Weights of a small transformer language model.
Training: a variant of SOAP for these matrices, 144M tokens, 2202 steps.
Each number is 128 + 32 x the weight over its row's rms, rounded and kept within 0 to 255. Layers, rows and columns count from 0. The size above them is the row's rms in percent of the matrix's.

# layer 2 attention query, 128x128, rms 0.176, rows 111-127, columns 0-63
size [145 107 114 124 100 102 103 103 104  99 128 106 130 117 135 131 135]
[[123 145 114 164 141 129 116 113 141  97 164 104 100 104 169  81 124 162  78  99 145 143 196 149 133 141 127 198 144 142 124 156 102 123 136 101 147 144 141  66 155 140 111 152 125 140 104 120 158 129 111  93 142 144 152 148 135 120 151 110  75 156  66 112]
 [133 167 100 154 123 147 114 138 140  52 176 157 101 150 105 113 132 180 158 121 129 144 125 150 149 154 116 109 137  87 122  90 191 124  76 116 143 140  74 116 151 127 152 103 118 146 130  74 100 148 133 188 118 104 171 142  91  93 112  94 219 174 146 106]
 [115 125  97 110 133 116 180  94 159 104 134 126  99 147 129  98 121 136 110 138 112  79 117  94 132 116 163  94 125 103 126 104 133 182  96 119 125 183  81 171 173  99 168 109 108 126 120  96  93 164 180 100 171 128 140 131 136 137 199 126 128  78  63 132]
 [165 177 109 144  84 121 118 147 163 137  99 101 126 136 131  94 125 210 107 145 110 144 129 165  89 146 143 185 158 135 126 143 137 182  88 118 151  92 111 169 162 114  85 109 163 126 116 151 147 152  74 202 165 132 149  82  84 130  83  76 127 102 159 141]
 [152 133 132 116 123 195 152 149 136 168 129 126 112 108 160 106 141 170 176 149  50 115 110 141 122 110 134 135 101 135 146  93 151  70 132 123 101 125 197 111 154 127 148 111 127 135 123 166 159 117  84 212  90 187 167 133 102  63  98 139 154 130 136 131]
 [ 78 139 112 111 170 132  80 136 116 117  73 144 162 161  86  88 171 166  82  97 173 140 184 159  52 101 119 128 153 148 145 147  80 141  93  79 135  99  87 156  97 120 119 128 125 165 106  83 156 130 105 122 166 139 105 137 138 111 145 160 160  82 111 120]
 [144 152 149 132  86 138 104 136 114 142 163 181 119 124 164 134 162 139 156 133  51 169  69 143  99 151 119 125 159 126 142 125 236 103  97 122 146 115 112 109 159 136 189 111 127 164  89 137 151 120  66 151 105 107 165 128 107  63  98  94 200 128 238  87]
 [104 144  94 112 150  82 189 163 131 112 164 105 112 125 124  57 104 127 119 188 193 148 193 106 117 164 115 104 112 135 140 149 120 149 128 120 110 102 113 163 156 150 143 126  61 109 182 145 131 170 133 136 137  94 176 146 131 123 129 160  81  79 120  85]
 [ 86  83  67 135 112  90 177  85 131 130 130 113 152 136  97 130  94 104 137 153 163  88 176 131 115 176 149 144 110 119 109 153 105 157 153 156 156 150 160 133 132 145  57 124 147  96 148 165 103 159 149  81  97  99 102 110 139  98  97 205  92  56  65 103]
 [118 152 135 121  92 167 114 154 113 107  90 113 115  98 116 136 100 134 132 108 155 149 124 123 129 141 110 120  95  77 164  79  87 124 151 148  85  99 140 107 179 139 117 181  76  95 167 177 131  71 166  89 148 102 146 118 134 125 164 107 131 203 131 138]
 [141 186 142 112 106 122 171 177 117 112 167 115  93 114 154 136  71 139 133  79  96 193 139 147 127 116  79  89 150  79 178  89 161 136 100 142 141  83 170 183 139 142 116 154 136 102 213 136 119 137 102 126  74 127 169 192 116 101 150  80 163 150 166  93]
 [131  79  99  74 120 125 118 141 174 141 128 138 180 167  55  62  87 154 128 186 179 132 187 132 151 156 160 125  85 122  91 132  68 141 172 137 113 119 100 128 147 165  76 206 115 151  81 149 138 187 111 145 114  64 112 155  86 127 173 181  93 116 109 115]
 [120 144 132 143 103 157 173 127 187 165 126 117 174 153 127 137 146 139  89 128 111 121  69 108 150 125 126 143  87 111 124  85 105 110 120 160 160 109 141 155 114  85 123 110 110 124 128 120 127  72 144 131 150 153 149 116 127 116  92 146  70 131 124 143]
 [149 136 158 110 102 170 123 127 131 160 131  91  89 162 126 110  69  66 108 102 120 115  99  94 174 149 156 139 166  97 135 118  98 152 136  92 108 162  94 129 149 160 103 132 138 118 114 185 117 177 134  95  90  77  69 116 114 121 142 160 154 145 146 149]
 [127 124 168 148 126 127  72  88 123 148 147  85  60 100  76 155 119 100 131 130 140 106 160 123  61 189 139 162 129 128 128 164 180 131 148 100 120 175  81 145 107 127 135 113 147 175 165 150 122 138 102  80  62 115  89  89 123  35 114 150 102  86  77 126]
 [166 114  88 140 182 115  86 201  93 118 112  92 165 121 103 133 165 143  94  96  83 105 183 106  91 150 146 112 140 182  66 149  71 146 104  71 105 160 116 120 130 140 109 153 104 144 126 159  72 194 149 158 152 147 134 125 136 127 165 194  71  73 184 138]
 [ 97 167 106 138 124  87 145  94 128 169 178 141 115 137 149 175  97 146 109 135 150  68 115 160 152 125 169 126 130  82 106 131 143 175 144  87 188 181 126 174 145 162 135  84 160 173 100 141 134 124 194 136 172 127 196 151 124 181  91 101 129 144 150  95]]
# layer 2 attention key, 128x128, rms 0.139, rows 111-127, columns 0-63
size [161  95 101  97  85  86  92  98  77  90 118 118 130 111 138 135 146]
[[109 114 167 132 121 177 114 127 186  96 125 112 104  90 154  98 141  56 117  77 105 128 143 137 146 197 127 166 146 116 174 153  36 116  51  92 212 132 144  97 124 203  99  88 136 123 122 166 103  94 144 112 116 164 130 144 196 126 127  86 129 147  78 111]
 [133 126 157 159 110 104  73 124 106  78 132 112 159 124  76 125 142 155 209 147 150 117 152 180 169  93  57 105 160 135 124 156  96 158  95 195 178 146 107  99 142 127 146 127 125 131 121  74  74 126  91 157  76 133 144 199 162 119 127 160 145 153 107 137]
 [131 212 187 123 122 100 181 118 125 123 112  89 148 156  85 122 111 140 197  67 150 118  87 144 151 133  63 158 186 101  96 114 170 178 140 166 127 114 137 135 150  94 165 131 144 162 171 107 157 107 139 166 155 137 179 173 119  41 143 131 197 107 147 121]
 [133 125 134  95  58  67 144  97 116  82 116 159  80 132 186 191 142 176 124  89 145 132  60  60  88 172 203  96 132 176 137  79 102 158 140 113  79  77 133 143 134 112  80 151 100 115 152  73 145 143 145 128 204 123 130 132 132 158 137 147 126 148 186 154]
 [155 161 102 106 116 127 145 148 135 114 148  92 137 180 161 148 125 134 148 114 157 116 103  94  94 203 138 200 141 126 135 168  97 156 132 162 142 100 107 132 130 101  59 170 120 181  97  63 125 150 145 125 207 135 185  87 134 145 174 155 130 178 145 104]
 [132 128 120 126 129 112 114 135 121 139 144 115 151 123  97  87 143  83 121 120 102 129 159 141 188  98 106  80 134  97 176  94 114 127  60 100 101 215 109 140 102 169  98 101 129 157 188 130 144 150  97 145 110 139 139 136 155 192 158 158 113 107 114 145]
 [111 135  68 104 159 157 128  86 149  73 106  91 114 141 109  83 116 149 132 128 166 105 162  97 129 146 111 161  99  89 107 146  61 173 134 103 111 124 128 198 154 131 137 165 115 140  67 131 104 140  92 116 124 152 179  84 147 169 136 101  83 151  83 103]
 [104  83 122 151 135 124  64 184 151 119 138 104 182 102 131 129 127  99 130 112 140 143 175 155 174  82 152  99 153 126 117 134 103 122 104 179 183 126  90 129 111 164 151 163  97 150 106 177 141 164  87 133  98 144  97 157 150 179  71 131  76 133  91 122]
 [ 89 146 185 120  84 125 108 172 127 147 125 134 110 127 110 156 112  92  77 132 143 150 126 109 174  85 132 146 153 108 115 128 175  87 183 118 142 167 105 141 111  74 113 148  76 119 193 163 116  95 122 137  82 121  83 173  62  92  70 123 153  82 132 185]
 [115 116 104 154 123 197 155 110 112 157 139 144 140 155 193 124  90  95 129 144 128 169  76 196 217 131 110 144 137 145 142 106 107 120  96 179 110 163 109  77  71 153  90 141 219  95 159 121 125 104 141 147 194 164 108  94 151 122 115 166 110 163 135  99]
 [130  47 119 126 130  63 151 124  72  75  73 106 141 161 162 108 143 141 154 110 145 111 164 125 143  96 106  89 141 145 147  97 101 122 170 140  80 137 143 150 203 164 102 104  92 153 135 108 113 126 181 117 131 126 129 146 206  80 105 146 120 146 163 188]
 [101 143 118  99 123 124 110 134 217 129 178 152 140  99 149 152 118  92 149 207  89 145  97  97 139 126 101 163  87  93 106 129 111 124 103  66 124 143 123 111 114 108 107  98 117 126 131 134 150 175 110 101 170 140  56 122  34 151 116 135 115 121 179  52]
 [196 187 145 123  71 161 175 123 138 138  99 147 191 183  50 101 109  87  42 134  78 164 129 147 170 127 125 200  94 145  80 120  94 112 107 136  97  88 132 109  66  73 135 170 179 106 139 127 114  76 114 135 158 140 115  74 120 168  97 159 110 117 138 106]
 [151 125 102 132 147  93 106 113 124 116 156 161 166 121 138  97  91 134 150 138 185  83 103  86  95 118  61 108 184  60 146 163 134 181 176 186 163 122 129 118 147 122 148 147 105 121 114  94  75 176  76 100 188  74  87 102 131  60 144 126 183 118 149 123]
 [127 124 150 121  88 178 106 149 132 136 154 128 118 116  85 122 143 138  96 115 136 102 104  99  95 117 122 153 169 117 133 122 118 119 143 164 130  76 130 137 130  72 143 166  98 157 126 139 140 126  68 141  78 144 130 111 117  47 103 136 150  73  74 151]
 [160 156 154 138 129  76  87 138 124 116 135 146 123 160 125  92 147 158 133 101 143  98 109 128  34 136  77 134 163 165 138 158 114 129  89 130 110 127 126 151 140 189 154 147 126 219 124  87 169 137  92 168 131 130 100 144  56 132 155 186 143 101 173 135]
 [121 112 112 113 164 148 106  92  71 126 151 142 114 119 159 137  96  93  77  79 121 126 103  94 178 145 113 153 123 139 119 116  98 164 118  24 197 159 133  99  98  90  70 122 129  87 123 121 113 102 136 176 103 148 163 142 106 252 121 134 131 137 191 119]]
# layer 2 attention value, 128x128, rms 0.16, rows 96-127, columns 0-63
size [ 84  90  85  80  85  90  92  93  96  91  82  83  83  80  82  80  83  89  89  93  92  84  88  85  81  87  85  84  89  86  82  91]
[[111 143  96  97 157 189  80 187 121 185 127 141 146 135 104 105 107  91 152 113 152 108 164 131 100 111 155 125 138 152 105 110 124 121  71 105 113 144 200 132 112 128 132 123 145 127 109 161 100 113 156 143 179 115 150 169 134 133  60 144 171 135 130 110]
 [129  89 175 123 130 117 116 121 114 152 140 153 125 157 158  92 123 159 132 116  65 182 162 106 160  84 126  86 161 106 136 116  80 206 114 183  66 197 141 170 147 111 175  96 150 130 117 123  91  66 195 122 148 148 186 211 165 147 147 135 118 124 118 118]
 [108  96 149  94 152 146 125 143 150  79  86 106  56 132 147 186 168 178  55 121  84  82 126 148 145 184 122 108 169  98 139 151 158 126  82 165 114 117  95 167  82 132  89 166 121 160 172 150 113 194  85 187 154 115 148  64 131  92  71 132 132 111  86 154]
 [134 125 171 140 128  93 128 111 101 159 113 177  87 141  94 122  77 119 146 105 164 146 113  62 122 148 127 148 104 124  85 112 138 133 111 101 123 106 142 138 103 144 103 113  83 151 131 149 115  89  78  98  80  79  90 144  99 138 131  83 113 130  84 162]
 [148 165  49  53 179 122 160 101 113 196 110 173 121 154 165 164 163 155 163 109 174  99 102 128 147  63 175 129 156 168 158  98 138 161 134 135 134 122  90 133 102 133  76 154 115 161 119 114 157 104 147 133 137 127 137  97 166 125 125 131 197 136 208 169]
 [ 73 152  78 120 174 158 147 176 101 140 172 104 131 151 163 150 154 103 175  90 134 135 138 139 119 140 126  88 132 170 151 105 116 123 124 117 146 153 143 168 110 183 132 142 104  59 124 127 126 111  88 169 121 157 108 121  61 139 162 152  92 112 123 116]
 [127 140 136 165 140 138  93  93 120 151 150  93  73 144  88 111 114 163 153  64 157  99 105 131 127 162 145 126 125 104 118 150  92  85 128  90 165 112  74  75 142  87 190 130 141  92 150 139 110 153 179 138 135 121 175 127  97 116 136  83 135 160 115 151]
 [148  97 147 132  62 164  95 187 116 140 148 124 140  98  97 131  99 175  85 153 119 155 144 131 115 121 144 140 153 165 189 138 186  92  91 136  90 113 141 154 100 131  46 129 169 133 150 100 174 145  94 119 143 113 166 152 123 126 103 134 164 111 161 131]
 [127 141  98 189  85 159 129  96 162 159  94  97 147 145 143  74 175 162 142 158 167 143 164 132 132 172 105 220 146 175 152 130 164 112 123  94 116 103 122 172 137 125 121 146 117 122 135 117 118  99 103  93 135 120 133 111 146 136 131 102 129  63 110 174]
 [112  91  94 156 118 158 152 133  86 112  77 119 167 170 102 130 118 124 127 182 132 144  84 117 137  83 160 149 140 120 111  73 142 111 141 118  99 162 197 110 146 144 115  56 209  93 147 163 120 135 112 130 176 126 118 137 147 109 121 100  96  98 132 137]
 [151 153  95 104  88 133 115 146 164  97  69 136 102 163 134 105 140 164 159 136 114  88 139 143 138  75 150 131  62 131 196 109 136 157 159 142  98 130  61 145 168  93 151 163 128 107 165 114 151 151  92 137 130 151 107 130 123  90 122 112 140 126  75 126]
 [166  85 111  93 136 117 147 160 110  83 139 132 215 117 145 162  93 136 122  87  96 106 147 179  86 160 111 130 151 118 135 108 210 181 134 106 149 134 147 162 120 135 114 181 184 113  80 118 130 147  98 112 143 111 126 121 158  61 125 110 103 146 131 153]
 [147  78 103  95 114 136 141 102 133 105  97 165 115  46 139 150 163 112 145  95 134 146 146 122 143  86 145 107 188 100  96  85 128  89 142 141 138 126 133  76  96 164 174 137  74 123 112 119 106 142 108 126 127  74  77 101 181 121  55 167 168  81 129 131]
 [120 144 100 126 155 102  80 186 164  94 192 148 112  97  89 119 150 107 120 172 159 142 144 146 159 110 137 129 153  74 120 132 158 153 165 163 142 122 119  59 216 178 115 117  58 138 102  83 122 174 144 134  81 170 133 127 102  85 162 136 143  79 103 138]
 [115 171 116 136 133 156 100 158 151  87 106 162  86 125 122  65 144  67 130  98 147 147 170 152 124 163 105 159 110 146  96 136  88 149 125 112  77  79 146  55 144 162  76 119 179 169 120 102  68 129 167 135 147 110 166  97 126 102 123 130  91 177 111 110]
 [130 129 134 149 164 106 137  89 137 147 104  94 132  67  72 170 114 146 196 108 123 108 188 153 140 104 103 138 134 155 119 119 118  66  75  72  80 148  95 131 131 109 104 126 102 144 177 145 127 119 136  90 138 137 142  77  97 211 147 120 122 107  62 144]
 [236 143 116 174 195 144 190 147 142 159  88 130 126 112  86  98 105 154 160 157 153  77 173  87 126 165 193 183  64 109 130 133 142 132 146 125 110 158  84 194 124 167 117 122  67 162  93  81 163 127 176 139 154 119 137  96 128 115 155  89 132 156 137 114]
 [121 161 121 124 100 184 113 130 126 100  60 152 152 146  96 187 130 141 118  79 196 128 127  70 133 124  89 108 147 123 164 191 131 175 130 105  84 126 188 141 111 137 121  88 114 127 131 150 141 104 120 163 115 112  53  92 158  85 150  76 133 176  70  88]
 [116 121 139  83 144 110 135 114 136 128 186 151  99 102 149  53 105  75 123 143 104  83 160 166 130 156 102 103 138 176 118 188 110 124 152 157  98 123 125 131 179 169 146 127 103  92 152 129  66 142 130  88  82 123 142 112 109 108 101  96 112  90  95 169]
 [107 189  80 144 123 159 164 128 100  72 193 169 175 161  86 166 133 107  88 129 105 160 113 145 111 102 117 130  99 108 114 159 102 130 145 132 195 170 169 128 171 140 118 185 101 122  73  89 115 107  95 130 108 108 146 110  84 141  85 140 119 108 108 120]
 [110  52 137 104 132 149 130 173 136 133  76 154  87  66 205 166 138 160 110 131 157 135 120 176 139 120 159 143 125 119 143 152  75 136  76  65 152 151 128  72 120 117 114 135 162 145 149 146 139 144  79 218 133 131 116 138 159 182 118  97 158  98 219 157]
 [191 135 180 113  40  95 147  92 124 160 101 161 129  97 148 152  68 117 173 158  85 141 143 150 112  72 146 153  89 161  95 133 105 104  97 180 164 123 126 127 134  78 131 128 147 123 116  90 157 100 166  64 147 102 105 109  90 115 141 133 142 171 131 110]
 [139 120 164 110 105  93 128 125 100 158  92 134 158 126 150 130 109 127 130 130 142  91 121 111 175  68 106  99 122 167 106 157 155 123 108 176 153 197 150 102  76 181 179  70 102 105 163 181 142  77 162 172 184  94 130 106  84 142 100  63 150 151 137 109]
 [ 79  96 175 118 117 138  99 134 148 127 217  94  93  95 155 100 138 157 125 143  91 144 162  87 130 157  85 108 108 122 157 105 147 154 158 118  88 133 121 104 146  76  90 201 167 116 126 144 171 161  95 111 100  97  92 145 111 105 131 101 121 142  72  27]
 [ 88 119 100 114 121 105 120  55 148 134 117  92 113 108 126 139 182 104 133 147 118 198 135 130 137  98 121 187 133 141 130  99  75  92 128 101 157 154 120 143 165 172 108 147  84 124 122 116 146  78 162 135 120 137  84 121 110  61  76 128  92 152 127 114]
 [106 133  81 159 162 149 147  98 126 149 141 110 142 110 147 120 108 107  86  97 163  45  89  69 179  80  96 151 125 134  84 158 182  75 124 150 140 116 138 113 149 151 193 105 139 112 146  96 147  94 110 142 111 144 148 149 113 191 139 136 202 164 147 148]
 [140 153 130 188 124 163 169 138 110 187 144 125 112 151 168 130 138 111 158 121 111 123 121 140 140 106 130  92 126 162 130  95 133 124  96  63 109  80 145  58  82 122 123 112 123 118 156 172 154 176 133 142 179 140 116 130 122 186 124  90 136 156 107 162]
 [ 77 151 102 127 185 187 179 132 144 170 104 139 155 174  68 130 121 188 115 200 173 158 101 128 175 130 156 146 121 146 124 152 113 110 131 126 169 131 159  91 138 120 125 195  99 137  76 136 184 163 110 100 136  82 124 153 128 152 131 135  45 174 146 133]
 [141 140 176 122  90 108 131 104 143 146  67  54 202 100 116 155 131 163  98 120 127 123 144 136 124  47 160 120  93 145 124 113 136 121 121 139 106 105 106 141 149 146 151 110 126 189 162 111 190 175 183 116 185 125  97 119 115 125  97 147 141 150  91  99]
 [144 160  74  34 131 158 103  41 192  94 134 114 140 169 131 108 110 159 104 111 145 103 131 131 131 157 119 158  75 143 126 131 140 124 161 143  70 115  94 141 107 121 137  86 110 117 126  92  62 121 136 129 149 144 123  89 155  87 158 172 127 124  69 119]
 [ 87 155 124 120 160  87 174 160  89  94  79 129 177 137 133 114 117 140 140 110 150 153 146 146 120 104 112 153 164 122 189 137  83  98 123 161  92 135 111 148  60 119 161 114 123  93 159 151 200 134 220 185 121 110 122 104 107 122  97  97 162  36 225 136]
 [157 107 110 166  91  83 123 143 137  96  56 145 144  95 101 107  96 136 113 164 167 151 207 159 212  99 177  96 115 147  75  11 121 122 128 172  73 135 116 143 172 131 110 140 131  94  97 111 142  89 132 139 113  92 107 172 152 117 133 108 150 106 111 126]]
# layer 2 attention output (transposed), 128x128, rms 0.145, rows 96-127, columns 0-63
size [ 84  86  84  87  82  84  95  86  86  84  87  90  78  78  90  80  79  83  89  86  94  96  79  80  78  77  80  81  79  80  73  86]
[[ 85 128 115 159 104  81 118 176 123  97  82 130  91 126 136 138 132 116 105 136  96 163 110 172 137 131 111 113 149 183 105 100 155 107 171 115 154  97  99 104 152 197 117 138 116 136 104 149  96 121 132 177 102  75  79  67  99  87 126 128  77 130 149 144]
 [125 157 143 109  84 155 156 165 179  89 150 112 161 117 136 140  94 106 171 141 141 127 139 143 130 147 255 126  62 179 101 136 145 116 162 161 126 125 120 162 115  92 142 126 103 170 125 145 131 129  86 148 141 132 111 125 134 143 141  81 160 117 133  91]
 [103 150  79  75 108 130 125  85 166 136 141 118 107 116 179 112 132 127  87  89 147 130  89 173 126 132 127 137  93 144 124 103 119  78 110  93 110 156  93 119 112  94 156 124 151 106  99 124 148 105 151 112 165 144 109 139 156 136  88 148 150 148 139 113]
 [127 188  92 127 136 131  79 140 164 158 141 150 152  91 132 111 131 194 107 125 145 135 105 185 169  86 129  96 138 130 148 152 128 131  83 140  65 180 157 116 110 112 182 153 128 125 115 149  73 171 175 218 126 115 143 125 137 130 157 131 167 138 148 100]
 [ 94 100 146 152  92 168 151 170 191 109 124 129 127 174 134 125 123 136  38 161 161 152 123 133 114 146  43 126 108  98 132 207 145 175 116 122 127 198 162  97 169 160 155  92 174 104 135 163 140 154 150 132 132  76 128 138 119 109 106 131 129 151 131  47]
 [110 138 144  98  88 148  57 129 144 120 108 121 118 117 101 135 143  88  51  92 157 110 109 100  95 127  81 154 115 105 125 146 113 131 119 160 159 100  89  93 150 110 184 128 124 137  87 125  73 175 151 111 104 121 145 118 115 185 163  91 121 154 122  86]
 [151  78 161 104 137 136 129 128 131  97 142 115 138 124 105 123 141  96  99 199 108 127 121 126 161 111  23 115 108 134 109 117 120 138 174 135 125 151 117 155 108  85  85 155 114 144 134 141  97 103  84 117  92 121 159 134 132 144 112 157 116 121 140  61]
 [123 149 162 139  99 146 155 117 120 164 133 153 135 167 145 125 107 123 150 142 138 171  96  68 132 128 166 123  89  96 154 141 126 124 153 105 170 135 142 131 180 150 214 111 129 170 136 118 159  79 173 125 134 110 109 114 141 129 115 156  92  95  94 165]
 [ 91 130 129  66 182 102  83 149  95 149 118 103 131 159 123 154  55 127  40 132 160 118 121  85 131 155  47 104 125 130  95 161 132 114 190 116 126 172 155 107  49 140 108 101  98 179 148 132 132 113 153 140 116 104 109 100 131 129 166 177  93 120 109  77]
 [145 138 126  96 103 129 157 126 158 149 151 140 127 112  99 156  90 148  97  88 140 143 153 137 118 166 151 139 107 144 117 162 121 127 108 150 100 130 115 123 141 123 121 150  19 169  98 135 106  88 131  76 111 107 116 119 203 100 153 167 155 114 132  77]
 [123 124 112 114 171 162 108 124 152 135  96 109 134 127 137 113 120 109 100 148 145 102  84 119 148 100 125 105 149 102  30 119 126 123  95  97 117 108 165 106 120  96 170  94 107 189  87 182 127  96 157 186 142  71 105 123 131 139 155 123 159 142 189  78]
 [133 106 117 137 205 104  93 127 105 123 138 156  71 124 150 107 157 141 147 182 126 144 101  87 135 113 171 144  97 143 160 138 126  57 201 153 124 114  92 129 144 140 120 125  97 185 101 128 159 171  84 100  95 141 159  90 153 108 139 145  94 101 106 114]
 [140 158  88  62 127 120  80 132 111 156 159 170 157 179 131  95  74 128 114 105 157 170  79 104 131 136 134 139 144  58 152 142 148 106 114  94 154  89 148 156 135 136 137 136 163 110 111  94 150  80 150  85 141 197 146 134 100 127 243 155 148 111 146  81]
 [133  90  98  78 133 140 218 138  70 131  96 154 122 126 153 112 147 137 131 151 141  59  92 111 132 141 118 170 139 129 111  94 124  97 105 117 115 109 111 139  80 105 161  96 172  72 153 146 121 132 133 139 119 198 121  54 156 136 139 153 136 178 153  79]
 [114 120 147 150 105  54 106  99  66 174 164 134 147 155 143  88 132 145 144 148 118 160 111  92  98 141 131 121 121 121 157 120 137 146 127 134 152 153 106 157  86  99 124 184 110  49 109 188 109  97  98 100  74 113 102  83 111 124 136 112 187 104  84 130]
 [123 127  93 133  79 135 116 176 109 150 117 139 116 188 124 122 125  88 175 158 124 173 121 160  86 134 194  94 156  75 108  99 147 163 119 107 161 133 203 191  47 189  95 123  57 154 137 179 176 148 129 133 125 112 109 171 168 110 103 131 152 119 149 123]
 [144 153 127  99 100  70 164  91 145  80 167 154 140 162 104 115 159 101 145 158 142 181  72 123 153 103  49 128 128 179 120 151 132 149 130 145  89 129 172  85  96 113  81  94 130  71 158 212 150 121  79 172 132  69  86 153 129 126 115 139 121  87  83 120]
 [110 108 138 122 109 152 143 117 124 161 123 164 135 107 164 110 134 128 163 196  56 168 134 184  95 132 100 126 175 140  99  81 106 116 171 113 121 122  61 112  75 178 122 141 143  88 121  79 102  82 144 162 126 130 204 121  73 133 147 125 117 130 115 151]
 [118 139  71 146 114  80  89 159 100 128  80 124 134 118 124 183 153 113 117  65 137  94 163  93 135 119 162 147 150 121 123 115 150 152 115 139 104 182 125 132 124 105 156 163 107 127 112 135  94 147 112 130 153 147 146 142 127 124 176 145 133  89 161 161]
 [121  94 168  91 144 181  68 127  98 153  91  78 133 132 162 141 143 116 106 143 138 155 122 162  96 153 180  95 134 157 141 103 132 115  91 120 128  85  95 126 164 117 155  91 146 148 208 154 164 152 156  70 117 150 168 173 158 118 210  97 100 144 133 170]
 [134 151 154 188 140  86  88 129 131 158 122 139 146 103  97 101 177 105 141 125  94 164 106  98 106 137 154 105 110  86 221  95 151 120  93 194 133  84 132 148 133 108 139 188 138 114 135 111 135 114 103 130 135 116 118  88 110 100 149 169 148 119 146 105]
 [137 121  96 184 192 101  63 152 103  69 164 132 107  84 132 113 151 117 116 165  89  77 161 144  80 123 172 116  82 103 139 179 117 160  89  49 116 195 141 122 142 147 139 117 141 118 134 149 132 136  90 150  63 103 165 171 119 149 119  98 115 116 137 105]
 [141 153 143 194 169 163 151 138 116  82 137 154 105 123 138 144 108 107  99  80 121 142 115 105 153 149 118 156 160 122 128 143 104 172 153  94  78 100 105 109 132  95 122 122 171 179 104 122  44 169 127 115  92 105 119 189 190 118 195 138 106 179 156 145]
 [181 118 110 131 139 102 170 141  99 158  89 149 164 156  87 141 197 114 103  96 153  75  89 144 110 116 235 113  88 145 110 165  98 107 126 101 165 132 143 151  70 170 138 122 145 208 146  99  85 108 170 142  98 163 126 110 124 158  68 105 147 133 147 155]
 [155 125 129 150 103  86 149 148 125  83 135 179 124 128 109 102  88 111 150 136 202  66 101 101  90 149 180 115  89 172 127 166  84 188 165 127 116 110  94  95  97  97  80 144 191  92 120 109 150 130 130 161 111 110 136 184 110 133 173 144 119 170 145  96]
 [121 156 175 178 142 118  70 126 151 121 128 109 184  97 130  96 103 149 191 145 121 134 154 179 120 168 105 149 166 103 107 134 154 152 155 131 151 114  94  70 131 149  89 113 155 150 130 158 135 139 158  62 153 113 141 110 137 102 158 158 136 103 142 120]
 [158 131 133 160  85  47  75 116 115  81 132 158 116 114  96 129 130 169 107 110  66 154  97 123 157 145 117 118 164  94 109 115 133 116 157 124 153 143 156 142 124 155 112 163 141 133 126 131 109 136 142 143 156 123 122 113 133 143  79 192 185  41 129 124]
 [146  82 164 118 117 126 102 150 110  92 103 116 105 138 147 104 163 106 120  75  99 116 113 105  98 161 115 104  90 127 177 103 124 155 101 136  59 105  39 137 137 193 124  54 194 113 191 141 183  33 103  93  82 129 140  74 105 109  97 142 134 103 142  95]
 [ 99 147  94 152 145  86 128 113 125  78  84 182  95 135 135 127 133 121 130 191 124 131 126 142 129  96 137 147 115  96 112  95 130 166 136 146 139 124  96 152  95 134  97  65  93 134 129 121 152  63  78 180 144 146 165 136 140 141 222  67  99 189 150 112]
 [118  98 103 184 115 119 147 191  97 115  94 131 124 134 100 123 104 169 142 114 105  78 134 197 147 126 174 104 147 164 106 121 109 160 195 177  93 143 141 158 148 113  93 124  50  72 131 190 157  39 123 116 108 147 161 137  82 143 114  82 129 143 105 156]
 [172 149 122 145  91 166 177  56 167 172  92 176  67 114 108 184 108 106  93 189 161 113 118 138 131 165  89  94  79 174  94  84 163 144 144 133 110 153 133 112 188  93  99 145 175 109 177 129 120 123 110 135 157 108 131 102 153 121 102 123 135 126 113 122]
 [151 130 107 104 147  96 116 144 126  74 136 150 167 152 129 158 141 135 189 116  67  86  77 103 122 133 192 153 140 174 104 231 138 213 109  81  91 155 168 141 171 129 155 122  87 126 176 160  77 127 150 168 122 112 169 177 127  96 176  81 134 123 101 163]]
# layer 2 MLP gate, 256x128, rms 0.183, rows 0-2, columns 0-63
size [108  96  99]
[[ 83 103 140 167 125 104 127 104 129  79  99 113  96 149  99  73 112  81 211  81 166 163 109 114 131 130 152  92  78 112  98 186  74 113 120 140 170 174 101 159 144 113 151 126 130 183 129 112  79 116  76 124  64 120 137 137 149  72  93 142 141  73 172 121]
 [ 70 114 110 131 144 137 112 125 143  82 135 122 132 102 174 175 122 147  88 106  73 127  75 118 155 118  71 119 109 174 155  93 116 125 126 186 164 112  71 146 180 155 114 161 200 123 142 125  97 164 105 119 123 170 107 136 117 154  70  97 196  97 160 126]
 [ 96  76 128 141 164 160 133 138 164  86 137 178 123 127 160 129 140 137 133 121 163  58 130 160 117  95  89  94  88 125 139 104  99 168 131 109 127  85 107 107 129 131 115 131 133  94 177 186 119  97 125 127 134 128 144 141 151 117 102  96 160 154 144 165]]
# layer 2 MLP up, 256x128, rms 0.192, rows 0-1, columns 0-63
size [124 100]
[[ 82 132  96 178 106  81  97 139 165 160 106 116  82 140  98  96  83  99 109 111 188 180 127  45 196 111 127 167 117  97 112 109 125 148 145 100 148 111 138 163 160  97 144 145 154 146 131  47 120 176 127 120  82 128 169  90 143  78 130 183  69 112 156 205]
 [155 133 134 116 111 142 121 137 137 134 143 118 182 168  95 165 134  66 139 120 163  84 137 190 114 115 139 153 169 115 197 131 100 101 171 132  75 159 161 116  96 173 132 133 148 107 163  98 111 151 118 122 112 161  53 106 113 150 136 139 150 119 174 115]]
# layer 2 MLP down (transposed), 256x128, rms 0.158, rows 0-1, columns 0-63
size [128 100]
[[148 136 104  66 135 115 153 129 100 133 121 138 143  80  77  70  93 170  76 122 103 118 170 107 138 125 151 199 122 159 120 146  89 160  86 111 129 137 148  83  87 123  87  61 158 107  88 136  68 147  96 134 116 151 121 104 124  81 138 159 111 145 148 133]
 [168 102 113 137 133 145 133 140 125 190 141 136 113 120 176 109 107 133 160 131 129 157 156 119 120 164 163 125 120  33 196 115 117 126 171 154 129  88 118  94 106 140 143 128 113 153 123 128 160  68 126 124 147 114 161 185 133  88 205  88 129 107  61 148]]